config.toml
num_hidden_layers = 15
hidden_size = 224
num_attention_heads = 4
num_key_value_heads = 4
head_dim = 64
intermediate_size = 896
vocab_size = 32768
hidden_act = "gelu"
norm = "layernorm"
norm_place = "pre"
norm_eps = 1e-05
positions = "learned"
qk_norm = false
attn_scale = 0.125
bias = "none"
tie_word_embeddings = true
parallel_block = false
extras = ["capped logits"]
init = "normal"
init_std_qkv = 0.0233
init_std_o = 0.00425
init_std_up = 0.0233
init_std_down = 0.00425
optimizer = "soap_variant"
learning_rate = 0.00355
beta1 = 0.95
beta2 = 0.99
weight_decay = 0.06
lr_head = 0.00595
max_grad_norm = 1.0
warmup_steps = 200
schedule = "wsd"
decay_fraction = 0.807
decay_shape = "pow"
final_lr_fraction = 0.02
batch_tokens = 32768
max_seq_len = 384
doc_mask = true
train_tokens = 253800000
max_steps = 7746
dataset = "wikipedia_en"
Each number is 500 + 50 x the weight over its row's rms, rounded and kept within 0 to 999. Layers, rows and columns count from 0. Numbers have three digits each. The size before them is the row's rms in percent of the matrix's.

# layer 12 MLP down (transposed), 896x224, rms 0.13, rows 7-128, columns 0-55
098:523467505453520498566437403520398507539503530468511505516434489481449598460439469396517428429454511531468533493611512527490515502443569609560569534591441437572517580446
093:504449471449422492579468505487519478559560468453515560509517526480520472371504559509459482395476585417547584509507518474486529458532545516606443586544508556546489463455
092:601408459524520525488483569538457448476494506472545517487485455522503527422494493547531464457531506500610509467427504490528422549557455518479489485466519543489555548434
088:611475549560437452537447515447478460517553647528579463516563507546381566487496599434533528552528421509476444453583510491448515583533413551580525455467504498532510554458
141:516469459549488383469484513479528469540440399491468490487581483459481552461579494538514458420541494538517390523567566446490547539552478522565502482468463513427531599466
092:522417473486523475496520537519553415477471518472568509400614463513459472535545453536367488483601541492510469530498533493402536501500547459516569503433536581513499556542
105:485577507497591441500568433508518564504516482531520583517491382569451410528522468391460556480567423617520600465462411574450487515521498534472487480489455503502565500465
095:420444473427481455520522451476686477450551501525513550531489495447582511452549616445499475510502570555459429473500522531507521480483489488523498556550476499582513491485
099:468470556486533404525508525501482501532534546494472481505529549533419537495550507509498500481445535484547535507374495548488516483473395525467427564529491464469596524514
106:579545503514544520477518529474542415535467447555499403523513490476456429483462504532415491551518532441528435531490440500509392450446501529508487429468431530620558476478
094:456552530462499465531461449541448463484487555550458461471522466572465483444498545500454426525512442412531484424553524616521480486516473410494535456486510398486655474545
104:518561578581539382460524522485491518484505429547494521582595541564539470500497571495394457427536539482492537530438449534540457488498505585483463504499473509592649562464
094:486519524471471597493522488522608461527555523537528426539443506457482543468515574528355443481483589535474416414477544485437482547548490545494477522506566550412550555588
093:467460504548540577525443523549521488497493437647487513507507447499430672413460474490493510468482464466453497474448546486521503467453410498564564562519517532528537492410
105:424504464423515486507426554500527532523517476493439512485444487518481527560601449536554463592500474546529493523504493505550542482504493432487476519434463578562462490497
091:564558507383395438481481513454556452545453626472499542548548524518439495481521445619575503518488511449537482518540499450545503437459487571556505439494442478481503555547
097:516462523552472489544550444560519474533504549498516484498492509486528456418467493424400574433434545522468596561432585499531525518598464495547539503540547495491515445551
095:560474519524482544551487446477447499561506578559505433568472516555436471567528485339484446557490426552512557537540538465499426525541497571604481469495521550419494416469
101:495515443577480531547599500501498496533439565510503503426480469546461465459485563456436481424499442479513555507509573415467573512531523488439481495512544483453558396531
101:501452539476478535570445489507476473479550401505468521547540468542505529432490418501455504486497529516466417422490485518533525506534612508467436514562492522620412570463
093:437460524503452565535528561522437558534482468535498540535478526506433531498469458486400492533603514456501558420442507477580444508468476502471483568626534494510471529472
092:454455427489413495401527487521522517502555512580479484594515483496506527556473603464528568527490485467549575510498449426485396563579491418515476490510567364406465606599
110:480502568543548425557432602498573524514618510474495537544543468609452477545541488393506488453474531479529567515536466435501557517546506489579530494381475626514459497452
101:549507602421517481495517529412608403517508494503539515611451520459506509540531519478493490529562509541435478537573521584491487519634518549489437461555520596470586466546
099:435523447480478521522495526416508555549385467603536490439546576514486516449535515391489487420512471524481546476590518490534426483475501517436532482583388421509460468437
100:442393421476523528528503474474495437549513535542526460462476426416449485621539542430456587536618479434583515564487460559571498541538583571528478417587579517518509505501
096:564480513464510476540498556514413494436527516466453499527542455484430522436449423519513481485478428478446491479478460435500467477534465379571628541531498469398524525481
102:509535572509575554553473526444447403526530495592512520451457481506501526546526416517460598511520538495478491466482500530626660561504433471490585486540478580558498501521
093:396548569447458436568470469420497437481548397513502492488571632477527450479491493591515480477445519497517546439532449438501487615519557427531508469459543498509461440544
100:519564536460585537441520434541498472553552446536501437492562490536497528508503483484570468470473531474500439548492532501473562510483542455518517457566521585584487512503
095:463531473412431544444451556472523448567521508538442487570501509509469446524532483539549564482416561460448544381484489512477467591494525585517416523464536470457526467440
100:513310534432510419461511499535530459427472511552531523621514559499486482505510556587456504399476483544492511537414543540455525540452513483521438524537460488489561532440
119:472561475508542351497551436486446481480517503436525400463534565556523440510585558485533437443516436410449369541503475538494482554448496505501465431483545499508546577543
105:495507491465483510511549538592511515477520554433500643468428450539432475612462532490436527414482466531449508468490545500479519525554462423557554426487554469448595358496
089:487623425535511494553478532537521542502540536480551503434505482467436549464540436576454595401432470447456570623513522530441470471533419511564544538468492483545373453513
109:501588460582501567477588503559496513514495528485483405537476516615454462440492519537581406474508542432430452486466546431418578512552445548492495554509429527420506484440
096:512574500482593607436390407528513527501597600615523474473395508506519491581592510378520460492541425568544447465602547481460561552552563528542533507480528496574490471454
094:490584506525502481502600464464482416414529495488497556572500515496438500579500571457480492489402554477424455386499415537466444489453477424517527494468502485457543475414
101:525469513432546433504440629481430562399473470454534434488511522487548537495487558430425446510454586480472467460524540435538480500529558533508401406425557445490437483539
096:502464479495553549451500507502441471514513484421510487428431482529541450540446462557542494457522597563537458576520525495451568533496548536418535465527518461560449530461
106:379540559474558515308434527555495579472414521505464506446471467621508477482537503452396484498572447517514369460450507579450547529466559579542497505562459538503483533493
102:491483434481452519513500461469590552492522577508515496605497539447511500480440481651554574539484486506567380526514542452476392522478451488521495571460528414421400526475
101:514456480473496383514510524543503468500464563544508497472484465459530510579539528585514470437433491487557419533490428476506462523480584535427567491545626514533526573522
097:470442468499399426546434457412432531458496490498532500444505482520511473457558411482573560500478530527471595513533493448448586466612500461485605543492495524498563525480
100:530477536496433437491524576510445440574465542564519478520510433513551600554438492471534467474519510560518498580579501462560468451555460546416462581463446472479455468496
095:435552515546507452483498546506522556594478426508486564472522511558409479403552540524523499553570458501457417568442497386499512555550519517510541491480435478446442574578
094:517742522489473551473469487540502466493468544533443434471566545385534616498447478584528467512470523536505615478520526483504456421525524483518513438394467528350479528474
104:501591474433490464602522582560492440430530519457508566499485478402527443624643511450519477446514528515507509453473466533476390457499388435554575432481453467507432446587
094:414568420449375535479551524422475491462554554449551517500487535543459509503509523498513542529559430514558610485494554521436465421530429528532488514509478484506577472556
091:540573593468440523498520488494534551508452497520464427467486450542451580484517547519514554520448602427493422446477515469519538497488495599547433497518443442520484633472
091:503463435488544505522479461458520545459512463444464484470529467581507457536583444587511470454528442450327487511589481516438559479552554475496439481503446492512585524495
095:490515504464547452517389389439439492469524466488531525485453527399438512529482546552491491535521462460403531450563538437443489552581428551522488576489533542590517517597
095:464528508560503441428474451532469490503521445536496483533541514480506513371577541467503566503542516495500504468595444459587562433463452455509519478476435549493487441440
097:583449532429521458501476376506496481377411503491398421425463520551467463495484444477521516473457487563524543454545500547510520492454534577537564513492539440497500528518
105:444448504531506491558458560559491493417623474487552541528534451551531514509476451403582513447527536527507455412529458566471487532533533464445544568520498526486543584564
093:522555495506507490499523442545414564478564518578605505518478559421404542517485501466476465475474489566530572458517541475566505488469580582568500578462551558551579512424
099:521475501502503499499478432431492577499491549463581461457421560494508559505454473466568419602492461547531630428503491478514516475467484530414534460550526434437400559455
091:483471496504527589328505483481408567544543504510432470508574440475514493483542584455580517500510429499529491529453487472528507580557507492560470478538476502584483563486
099:496643479576513504591454394551538487501486400475481491500432508477514494483529462415459556561540584486538505489547517530554488526493512502535454429509534521539519471495
089:495525444459516531524484447552432460578542454488502480532512467480469528419506499485496490482536541530510525497526388426546518595495452509543503575508446539533568572544
093:652439456507497525523489596442461501548428448536543493427447446528601570460453515563404502589499509488563539480617463447552492540518511535459521536545492382525517541504
110:476472503510509381469491444519456439524416459510475358475488408473511534482520447466559569466548499475500493454569514507487607539467439466579502509416437511519415528484
089:509501507481462472479558517519472488535531379540544458422525526417508522441440526399432474514502425489423473577515564540489540424479469551528484523438580500488524429474
103:454518474497529441574454520455458495500453520443507572581450544504507395490509472467450520497480463462528496548533512428505486534493486430525492464507514474461497475562
085:461507504528552472548448496597524528385617516454490463491520564431628530470498434465587440434574545510497522458538537584443466463530476579463465477567475514495490479552
093:483486536374486584563467575488484542460508496487547514501499475542448497562599437468557542585495435571543482414505489494457473488523503556513514549515522505483471478520
094:517504451433545558480529504582556485457494442498488545527505520522433423464526555510391496501663459423541527460584478519533520460491459439454449469475475465542490522441
099:600476444468545534523505477498486389490526457500493558423511549549473422446457495471542510434631527570561519434532430491510533536495417428514576556486511453520624505515
089:502566538538570522509574523415540488483492490422492503530516474502568478440512441520488469542500409583549507436430509549429489489487511358518500551509447385491477538500
083:518455478487456552437488528496596423469503462515467475499494514493512522566493492674545533454552480566466540494495494636448460463414506545511453401505578525461638505461
107:528526502477479457457484504480543480521462501504434442574473504464613436507522525515442520443508481633547583501546541599610516496513449411464507533548531481526439542539
096:499453529423449547505632506414459539522518445541499497567486537518495513493536619532518535466582473533536453487588437488374535572519552437442494490555443559528442417457
094:558401540408440489522551573584517499475490412506532549508513418504447499559554533472408501531540581463507474512442370497451459472458451484433454450528505452553538503483
110:539410464457510496508506472556520490461555560528479459545582541401524596500563522540481555491587514476544481561495547511547445506504444539467496436484434466528540582514
101:508413398457511567385517448542508560526492386580461536481433433451415535568507402402450529446451483459411481456488502606512549475475530466535559566476488485640479530574
099:476507601482524540393548620513464590480465483397410499489457508425573550490473536451557470422452452534419487543532488460430460502528479467450484501414516506433575530544
095:477530485564411543569507439545471459599549526459563449557494425452505535450420424502492578572469496510508526560540475413446545489559437481534489573451412514568505419523
097:509474469460402477566526462460471475445457425539491518532496448595500485417464539463497423453452447573502418415431511545421539511455471549600486538404599421488566563600
097:464452472455550497452439535591500544456528527454493509425402477415573472462451555522448460534475551522485484512425635556557470561482561556534587615458422490543504431499
099:515424521456525560599549483472560580525510428475557508444445422484444460467578565491483523472468466533564474478363541527547590471516428515580457569524478540573526535565
091:471534588537521402449439464518375448493496560452560504489469462494484563406497476550574482443490496375491571566581478385429457503437477514534450541506529485510513394496
102:462555538541465500478473466535371507527451514517461508497543554543506447485448545476490560526555489490514608527438468495536446450415483484410429526512538581527589530438
093:479569510450438507470507548513508445512556454422508538465599556447545466384476507394523524426476562475532432529460446484520457386456551536520503509380521500471496528542
090:394509461441412476569500553457478547390545568508509537445509509451445515464455463440492526439450527548505487502467530458446513472458490456535435516507602558615481466484
089:503509518608492476360600504517545408490543501482430465486537529526463469500528582458513456527503571473557412510504472536522489484480513478496459591615452457455553615433
095:481542444443498479436578451444491487509448562481621527442518473437544502431544515643587537478493532529573493510505474388577504530568500567479459564403540478498491448485
101:545588378482541487472519519512551510491552519445545485555523424541459394498469509599490563599414599469510507460477423473459570493454486459364506466546526512468503451522
094:503470450589515478506464499574510556433476426532425483439505524577475485437505483476590532422587500587527465523472543497580507520468571538527459519528464432378501412500
121:464531460505407473532565505486522520452409437534523483558513563524562422570544439506542370500583466506471499480527485520503471578509591482460500523557467513369558565549
108:421515500515468445453464498471498493472433486537462583476408522522472555488576491523486515409534465546462528472522507495510516525379440510526580500477440499524439479562
109:546469481489566416581537460442510499461544493497675524426512614500475606484524556454542412479521426521585474552511493531489403479523435539476418571518518484500548530537
094:480538557431540527433469442505457584474507487495544541460449519523417473467497562499474476587581512416521563483503519496558482507548597466403443445550581511495612580533
098:446609473548440419498469469458481452465501534524497500486568443489434493479493487530480467434516550497487437478456449490530543489509451544432547452434473506495534449392
104:511459615501498530490478424455524443415505388435487448511529531453566531565527437576485521475527501423425480529553525379496519449508582494487515508403514407532529450462
093:512499510570533427491430439442533472530356470513540512508572402519511502454544455456444566497528506431519502560579479603543513478494494437433470510444496392445495565458
100:524494469466583473467581454466533476447519400467534519495505445523528477481493456541560458583482616380491448589418533526490525507456558526524522546530511543527487455472
102:538499425583552420526480478457451487585472408496548540471541482424520532564576514419487453451506489500561521510471536489497459552569418508469478523440547506563505479511
102:377546433565487468540467573482407542496466515540478501554453504506484419485538441520469489563426435566548592459571494510477524464491509519463492490459618616464476502493
098:583549450488523471599420553522423529494536511520577450446472463442545504433488446430494474508469490446525483527444537477485497527589468512531549460540503506451477517448
093:525493534501425532524553449507401500528463576499478518484489460529516621515418539563534479473549600414558510476435446486517490424440421460443448470524521572379480448437
103:522507491555557473527544479521505605592537481560487458580517415477461579445477517441405544494537462509476538531474547519518551484541493489401478477448510525529518533483
108:517541427550561468476459530538508406503539592439529500521530538477484487526582486541513493508536495576437540526458537475547567462531500399405471448482576519510468487459
093:469525531494442520449510477521474538431520418469554558433506555523518486579526560565431480476530546504388476434547578518533544535526481542419572508596478540474412574558
094:451493516509530520457423496461583508462452585516501478436468521500411487442450533351510487511536547443604518500459516514479456507525665555462447411457512466610500483606
103:531425475499529471411496444507503587475575495560407483573511471593497548476561524495518496631458555526514459596463462461482389533481568520510540416598455548448521536446
099:475587453485518514487476629612532519472491563560557425532456421417569559528533515557443472507410442463489444544546476458537498433438462523422465489495517524413607540592
094:548516486479431481487497458597577490500513498485473444463438512533481495535548415586593514534481505550518405363491538551539542500522468411515537528507537540476408454559
091:507573600567426473540505499422511554491536551487552513560511529469536542557538480462398377582340363581550457484630599500473532527477576463554466499543560523439557561480
092:589464510613437515491544597519507504516398551543586510467546548454500585540566531434454501569507538557501510528520541497524543489502457579465536498440576478505479593448
099:522527441471480493457496528472514577489501445466493582542439556459518442502503468593497465450479548508463613475445506578510536531558513433488457500520551590505536508551
098:523530478537451487514569544413527515475532448620559455487558579518572506542577421530538566476540478418372449590550480460530469477581460528512448504480569590502398522465
093:528561474514516492445437542566527542429528431463389539656526458550496480572482593567525426482389554439490403485525477477510494472508479525500557498551548415529562598520
089:441563481510560487512491531536543506427503469512526486383584489465530466503443501469498509427523592561498532476465457490457437495481430482407533536567536559541677537509
096:454589437471553547547527428434430483539501574545498531431489560486476486491497444506470536514508477518513501435508497490457402519485466454517497404488533550453574465444
102:499537541406526519515443583524490523410503551565461539504470527572478523560501499470536519494434455487474499455498508479441450369520455582519512474571555499522539492555
113:573420465562480487481481403490488501479502423481470496502473534555532556407556526556548472531462483417489506521490483521530447535584620426501486495495482558467451457525
105:482461459536561523541477541473410539526483480493501538482462414483497597599491631499489502517484603501523527522447487563485554483470582499486470561447532576547461468598
108:542467470422528469507592535531472528511561468579368449556542593519493578412473512457573525474504509521446489566564572560537495572442555600485576454440518472580492532525
088:542599462419534484496500492511433459543492508509500525440399475529496515441485439411565467470530534441563507533494482528503500473566510420503438503479488556561443517552
112:483448467506505552471438466454567520483533500489623473529556521510553496471456480454492488454604499467502545488397514479548546543524567540519493490434459448584615517519
096:533422506489531592630548373563528538495554527526455441464473475507508517458507562461497570477452459480492524554417527488517522526425416563521515461483477478524575481486
107:524471501451512482488461588507529555414499485552560523472473503424522571505458430465498436583426515546453507501501504597479511528545523516495523455471491507560541486580
# layer 12 MLP up, 896x224, rms 0.114, rows 8-129, columns 0-55
093:442495524516525488548497486566469494509467437409461506446462462506571519563529531452527470470450485482503378621495425464510438436460486460511504505484494573396499496528
095:436432464504524471474486399563415499478529493439493462501442551515517462536435413509524503495548481471520609486538552443429486474472518571457502457636431481466500526444
099:401444571596411555545555432521528396441415495388500567587495494538493489525488549518563560573454567503505531520484529544482582492417537506455489458420531502553484494474
110:463636510531527422494500515564563514430540419489426473542493459469515584526480480532526583522477500453501433471512523487484563510466466508609480527426543506491481521466
098:470476450397463440556502554513485554452569466559535494527426548476470467508450501417558488492521589465497548507418467469515480587475456548507549502451565450526470463493
102:501536590504456490583583458527481473547519564556487485565468562457409468513467487427536439577548505515444451382586501499467592508499507544480424544483463533436535459553
102:530495447537561491479539604454440530392357504506548498578465432463534569437613422445512571523513565445610579401577435517385465514533533499529534484458499465347471508443
103:480492445459460432546504490509389567427624478528429546443478479483521535503530525537531504480578519558549473528544451504548447460429486529495501499418473583544417582504
106:526493508518463600489585597484453591524510551517576547456493497467534481503528458513584633487503440510452556529512476448531497456533458505486524545536597401535504525459
099:497447485445545466478535505518593595395423511560384565521419517569507443488561464523545466512555446531609563458530480468561457395426492462566451441390484505515592553576
108:447615530466500452535425560528479491407538431522559542487439594589503477502543505449501517556567531526490549489467420521513582556561411511417598446417526490489547503515
105:413436557504506441511501472543476479505559496459448520427534497581487449539496526392577514536521575462411491527453458412487459507499455565505589447489495530529524487478
094:550649444524469498452491521462520460493604487422501510534530469496505396456532501545457447593527509397559547501435442439353497381442568506586475491462535517503457574467
101:484518455428472535503572511564525422533549507518532434490514545540550528395447484532404516545460495480446467485456517641513501473597536461524481497561557479426473437434
097:470537517462433491430503486517532583401486557488553512573536453492508470525459458434531595567517467510529463564550469444507476538478445507510536512430575474488553445536
090:492608505427472501526538531499485438526577525541490416475465500536500562522509503365511518538506437557454493435511385473494572473511534523564511530452513487495464375501
091:541554503478475474492440593554484547475474487423395512516485547549499558496481449549449502425508510520518421543468480500417437524591512579469466512462479407518513530597
092:435458524463517511568446447496491502436514552502477577402538496481472554539416372470509492630403502470484538452483547467459510421474536425453425515531530453546427385479
102:528517496359455495543528532551443351531565525544447526536452494509569510507480403405500471614462421519445392505452434516490509447525453464604434568473362504520449529464
094:537536509508508538395428369466471524476638567561478477513470475533514622501544504527568460541444504493499637574511515462458481517499450435531533561574445444510585461484
090:508519566483546541626547530559503450542479487577514479430443532512480522549422521596459465400528520447501555533426562420477585513549513489442420530521430502573531426470
102:472447519597448521512465498491525536562437529527506460477501466464519502509510536384521480477526506508574519530588506478548529505417477541409463494320608499555570465470
092:622540551435437549508477450473557548515466495428501540445494423589525604515480474453514556576524487461552553500464471570490515595567491488433483517465445491472439518574
097:496522549453589518620571519525531536494470526521457523532596544513576522472568385497436506489455486462542544539495522494480513498468431459512429493444563439501539549561
096:528567581426431479459477486512465446444544545418427494526505504468483530451462529460501485397553476566583515433567489430529511417485528548541525522580473519514496604398
103:483505511504484486611490486519558550478451466526423443508430500495535516484509530468556623524537536517494574495522500541461498480509565559487457437349557544557502482540
101:495472550480525464555520514536466539483470459564527542524462421516525526491420454526452539486478491514533478569471521493471536503445515495458412533603398536504512439475
107:425432455465539484532489518501450500508492590585482425549529441612472536473495524482533476526538501552484540473539509530584600449551440426377433525511563526402419517530
097:463485394492481462429478561608473544519470512464476550536504554503588519505526546431562518486461496506551435504462511474494456440527401619439441487539543483502593557439
090:554475453407530475618587434499580469533515580570503485471455574501582504486523519547484466488431428475551508491413520548471508430518481483505483526556505486526467512515
104:441446495514515455459483472505457451536437452519473446492584397525485528576475493443490483528558564500529456599480482476435418534484475538540454558514625518491394492552
111:484441448551574525454505520591466564568557603468510487539499630498507477612466550431605476491511509439547511473503479493459510508447498569522525431490548511507480520501
109:580509394450527408539542531516595419490482548506501506603428519449592589539492466546487513552542440483382510467495428629542435438505482564463575412524482462533431553459
098:457538495499434521470526549519577556381492448551554517629423474489450552585516431429501577543551486513595458491468523571471385549625501500401458523574471503494482486539
099:537542583472512432494454518506570487477506502500466504444480516510404555515509561494504575463560495430460467539615420454531547513553480476505473450507442449588541406502
093:441556591511418558465522667501396522509507547450462552566407557444481493565498452485526407523501474494470485501499437507534541474461469508451614472482510459533483489569
099:431601492525489501481502592573528512569437526401467426435560486475511464471526567466459461519402436588578479555557417452461495425641512509466490436578576541509501409509
106:446519491490519490430547495504427602473421447536467496633515463460552426548483491451490556563415599437518450398491560393445489505499496531475441592460490436473495427546
099:569423564467553531437495570589503547466505558535456459490432421524457497527492534524538429584540481509576461571569492525454490494472540504473498563426478479505441484533
117:503523429495478524405514415527464545500456601605490467544580509506584519515550528444494556464559419523509453589511596400460472474420440454466512517447549564562439527563
113:456522468530490550568388445436521459490567479471470499541417545430555503471385526546572510558513522482502551519475515501485463489492460432507457601464423447529393465545
092:532518472429597560551454449458570505536437426466559577576497589492444499543542451511581467549413496576436445513538502412527434421543446496470470522476458535492450514521
090:480449491464414582471513539503507540519496495528504574418452463494463526441440521571492495472576494537459498467540554466438421340548477553501494538516411461510470518401
115:548501535594428542456463604494502497519456546558496459457494586396544552428515530499579493563449481461554582498534451452494552532527550515502544507526474478531455456502
094:396421368504527531501573492531403530445459582596553516525583527498502563580457473506462438539504481574503542548521457356466487496495504480454552510477522409543445490545
100:481648461506504579512472504444512543444471548586497515577480466531482560457435519537485513537474539527487434423408416491542550521522480481458465499576516462592473466566
104:545442541613540557401512528447527468592498533423517551524413424464623449552555485502527491435491501447508502417530513505329519402506569490481584488512519420456488520446
095:440612465512471514540466534412436441438528616419493494509490565447469444456480455579414537561504500558512570456562478478502507551436435496491376537438467431534476561518
103:421616353526520608567539454485413565555427515513502459523492500507515579527547562482388532459466403496485510482567550468508576428533459512443472541445526448626564475582
092:525438505512453546439538516464565520546391518567505524548466574563557563504460561401483478406524493510436545548499463480562517475428510480493549454555493416464473570558
099:508568493520578424474462550464469391471550478521517498549512413546533549549586569409492523544435500548453429515491513479457498454562488557474481490517528495483509521493
097:534487588422508588577468511473519452512419587529493544446502419481503509540461488518562450455430400522445516605411633532423578535573437498512532514489574485591507524550
093:449471508493337551519605495505481533459528495473541494520534512506573541588476543471561439488614417455479495499468435385452493501534476523433524562420403483545509479497
097:494500508500437559462513531559541514539448563558520474502468564462465494528456588511461477423370389450501448546536427575495493540431507513563455468518553509463602469449
094:415608497628448504590531521572571392451482471552437526525477501481563522501504478559471503549560549509532379564505429521540478449492549449553504469419541553535576486445
095:550476521396422483426554575564521501496501579495515481465445437446492474456453566508436481520404500418570499623438487537452479533556453494429496470524474454494615462520
093:567464564531478497484548527508527500464469568434542567514524446526485470508602464530444502443460423462504480536505588507506458532540429422531491481477505579411483508507
099:553546549515511520573490440502447516529553466470449531509612481541548512466485454485428524461471497386494462596557558494519539425416541455414411500471513509451493486507
092:515419566518509486546571556519469539495492503511477494497503566517495578523538521459344497484451495538503485489517485357496507485500451442549476477589445484423488523374
104:488449440523472501516553445552553488467597471461538520493552552476429522518509510486548532505457491530503426495493525423585460450491517526487460510486471491414528493537
093:480483596437537489502523471490517503516512474564542663530475532537460430556441518504531457473491462483488539432423458475590450418498566546431548501496498472481514441526
087:599432512480492492470459500579461506460428473517490490527478551530545457471397565481424447497486468429564479441412566541538453400538440533470547478569482438538499596418
103:483478492468531445644547442467415495449496478516504561449593559554614541480505473402502461470522457513473486553596516510561506567423519542495342448408519461516423496538
093:582532450373464497471464496437455411578555492500530524542464488465536552517541427483486392510475451499496476446515512590472508420491477489468459520563526555492448499532
097:515483486558525512504536478526422522387471494480488536557413436491444423509501464473468495477546455399546441472503495500506430552545447570473532503477523487450522464463
101:592509532559473619397556523547479454460532453578541545330484530535409523468491563461572565490597542541515548436561534487497532506617493512511557516553534594379540472561
096:516561524514424484501491547520534558523480498551559491599513458518540518461492517493502514607433462557438541516500535506452497519473478504449504514507496553468427491541
092:521513489477522448513474456512505482378425478476517502458457491557455550479485550525526530477395461485511510529557501555573507543467537479448434494539506519374555499431
099:501578529534433523539510424496459544561591501554410524478495504460553580442502490434451520555499550466466573454539487464452634487572522463488547484394404422463324467498
094:486423434494477413514471578429481475493537433372420572416520547482516481519510566497484524499544556587615499571466531548538496534414437547503429497493518505477533400513
101:595443478434460525478507461524474477480414488593454492538435517468493406552475465554482445471579498461530494505493428461387529539482382487466511543474414472545553504477
104:557511475499494553424444509481576532551567502534495454585446490476551557545447483525513584543444525573489538509501481486481483626477581454501472498417440477461479465481
113:510550493520452589563451464493484407439519540604482487545506531532628495593523489452481482523509445557593509433532477472382429461507435541485472483429433449462516524526
098:515511544430466534465461384527444469515465437521531512425517506488625534479498517458583581455514522498471550530496503460528498574484337438596486611513463500512413476565
112:457518508509474598490429536502463442513593461505531464514531533530575476482471507387548578452515451523550483504455517524509466424418461535457577483469534523601553530531
104:589600460534455556449502463516498492544449553616424522434543500551508508427389570465477484427535576508533518463432478576430516480540512579361525494471554464481511456451
099:580505569559534436394461505527525460403535427462452514504468431508582533447509501383419637425495549540564536428559521501497402506504518546363394454429466523500514453490
091:463493614455391533440501510546524437441485506541510574474356543521505499516563519559434425524597543458512532537447603568548458501430502515559569623479440445481471488538
099:455499497485417550592522503441340421558521427515558471527557518533527550434512509515460520531463469476474474469504457473522501533582496536441456531497571606490435498549
095:557487524487492633459542566449525471514481403408436498562500496555559485489403448523467521563560464531540474496495433604477478464562523424473522573539481490454503541451
101:550396539456519480528534574505611511404564470490457510512519479484571509458502535602535530415471481588510479505500498521508483516477509533477531634467619517487373360522
110:497522500510550655507501472549453462600464570576511460520458416564504666527628515480473487546455450453582556553476431538525468423522544520518513554495508566502465488467
088:575578556501412522508480554537516478518413409540470510561580535494509493500517444567565559579500499477575504503530453492566470551552555452643448484479451542432443546557
096:496471517512526575539378552508460533520442551512541449533539579394596509530490520520473477482420393474483416464412551548553477469490503554540460490485440520527384480512
091:468455570568551547452553523448451446520524586493463561481498453496438531540523550437419500565457570456484510565409427450486530532486399473513481515473543520462593424530
105:540464487474525474510443433437517460459626439522524544524453480461551505491418575432531453479510555493515514488436463361477513559583486467574608551533483446554527520529
099:446534419467414379496476512509478549453522476493442459552500492560434537512529453459465519473369447592520483509469419502563544475486491413535490447457489481475546469538
099:442590586399537493552608487536546547479391564544564582606503463513440484543462499462543544541529465462518471476536507601517463513479575543472556496508461466485577483491
109:410439561442516423468602477499437428453486519482577529527471453539557524560481520541418550443559535497446515456425585491369455459479580451490516421517501532499480508495
096:525455547416434500426637473484546505383549468518436570619470443391517492533490442537479542553388437512522615501549417571442460483506497514483497530515504579478463548537
099:494532502523524455586525498434501490447488427469502551563512583481521471536531424480446509577561524486504538490509548483459590520613427383418562551463493433481512449411
101:467582438491498470545474559471417572447497531436574516527515453423522523572479468587471494547558446543473459503440435466418508485473445490463562560489493496597569551463
107:530504550585571516499554547582549448496493527534469456366434510456575474471458411451554557459446500518542523419441611460501519566517509478511572411515513518483442459555
097:456399425492559491515468512451440458505554469587523545509535451458532504500549508521481538535427562615538535517373628454572484468469462464577539498456391509472441503525
108:513545513557504473513523450489480487468477548472518471486520490484522499434516456466544528498534525537423466471392530418554425475512473582592533531495546549455464528485
097:465509579505478488555459494445577552559601479430413437485495558503591563548506503412501561519467541428486529526470543549539464498456520576479496460422474483568468470543
104:466460356500567579562532442474449441486482554535466390465392467521523527577493569548532461608440430596500539446450546480568476548571423519514483515488482637500556469538
089:426497570396564480472486520572504584494498409469592434444399434506518529522445598502461428569551466470608474476515525442402456470589482487523534513535451491495480477444
109:540412498523519465491471536525455481503474502509567495543477505532490480481607474415507489537526405455443405497463533519456461602520459539519494508466497545495542566503
107:531450505432576507538588551476567498547509429581484416554518409504524521416500509438494452512468494499503497468413553578474553428496436524465502570404426486502395586585
108:525509615479525463500477465520424516367501526482479526433461559488417518481486534393514546515461524463533442479408503461503436512503552479554497622517505458524500472616
096:492587434440526450576383508545548562558444492609570539559549456492472580456417561493578468572500438398571494483467483465498449504567514431479526518484472555484507491410
095:493492452419530564552387461484502469541550524411524476467562543602450477547515543515643478517468531571533438578483629445549618533504437505435587529489601575541538556444
112:572487437493461396536469588516433562523413490552422507507414565484444513596480597450577508552522409565461459517547490495532468538516465399461434461561558543526446418435
110:522459494511549555448488563543532510461454505515538548564594477518550569443419461462483562497582476523593497480441491424587478459555501421550476525526500640502548502515
087:544459460523472530458425457537452508480494454525612523509547521448517549454504486516483467527526523454407468495501497550509492480487545445487427564484522425508436563471
097:541442456517498554511494574523541417509440574437525542406505440543507568408457516489521537448557429441488493539545577554559433466428446459596498467514533451572526572504
099:524536445376551436516564498528357499417474481568648464537571545481499553543494547476452476482524493527514473526485481487514394510520542575588353385521574448506470505379
103:569504412483457498450538548567459520376552503527534538580405529512478628469539485437502472509556448478444571455508416588504380499463468516484515529528455591521501523556
093:598517536395523596455499595576466518510499449479441490527388476509478494472555478483490478406508543464499460448539562459457527522513403396533517502543567487424457465517
098:571435543473498519378466481550545574510494467498525524537452558420390446586589551442516476405591485559479496447501467466578612456491497495504605539499596450426555449551
087:508513485463475486541441493478482528557529571600526457644497568578513429522473481527547455531564540491533482518528471453579523478564457518536456399521549461520466417454
100:569493488414598481464551492452475471536423578514498519564398441559470502493528534561387453470500518473443586441375551527464487461571464528494472508492501487454502534521
105:481383547560468548558524447450481449438440550463584605542464519543504542561470444422559535422460526532532551567541537540550487553453480524513556577437479523575536514436
114:472436561529570488533488486487517554476472495508435509524383488526558513447409515366489515551459421498517431547497436463562513448519539442534548517470448503534478451488
105:488472525627540471459518619539449440539538536558618514503475492455533537529500487506525505591498559593472471411462466508436508550418498549471526503518492538499533544464
109:523505587598506469422497493531455535500526469475462463463429451468468544465479443418529501473512450613432515559509487556513454517555575591530494429434460514515505520391
101:466570475557529556475512532461523471474483489474524501532518443564486433550479529439471482546522559536501481515466479466521483513506524527491552455574465600521453495518
095:442474437468455497448527508600505502489383575460482407489516511509474575497479525608501428511513516396567522550534533441508491492499457524508515538500388498532557504530
098:513423528473476415430516415482517508481542472496589498539440503536550496545528396437583451543578362538545463485484494409540438538582518439407510548568534564529512524480
116:565507536537566489533515665519460471472531415466505566540552506404494460572479479430366475543436510492450555488485476434446512434490556511507520491399543532504436435571
091:558499446534546434512499444579395506445559508577602530564564512555528478496448452524445525547494543350542570526493507453462449463509541395563525524527573551470483535514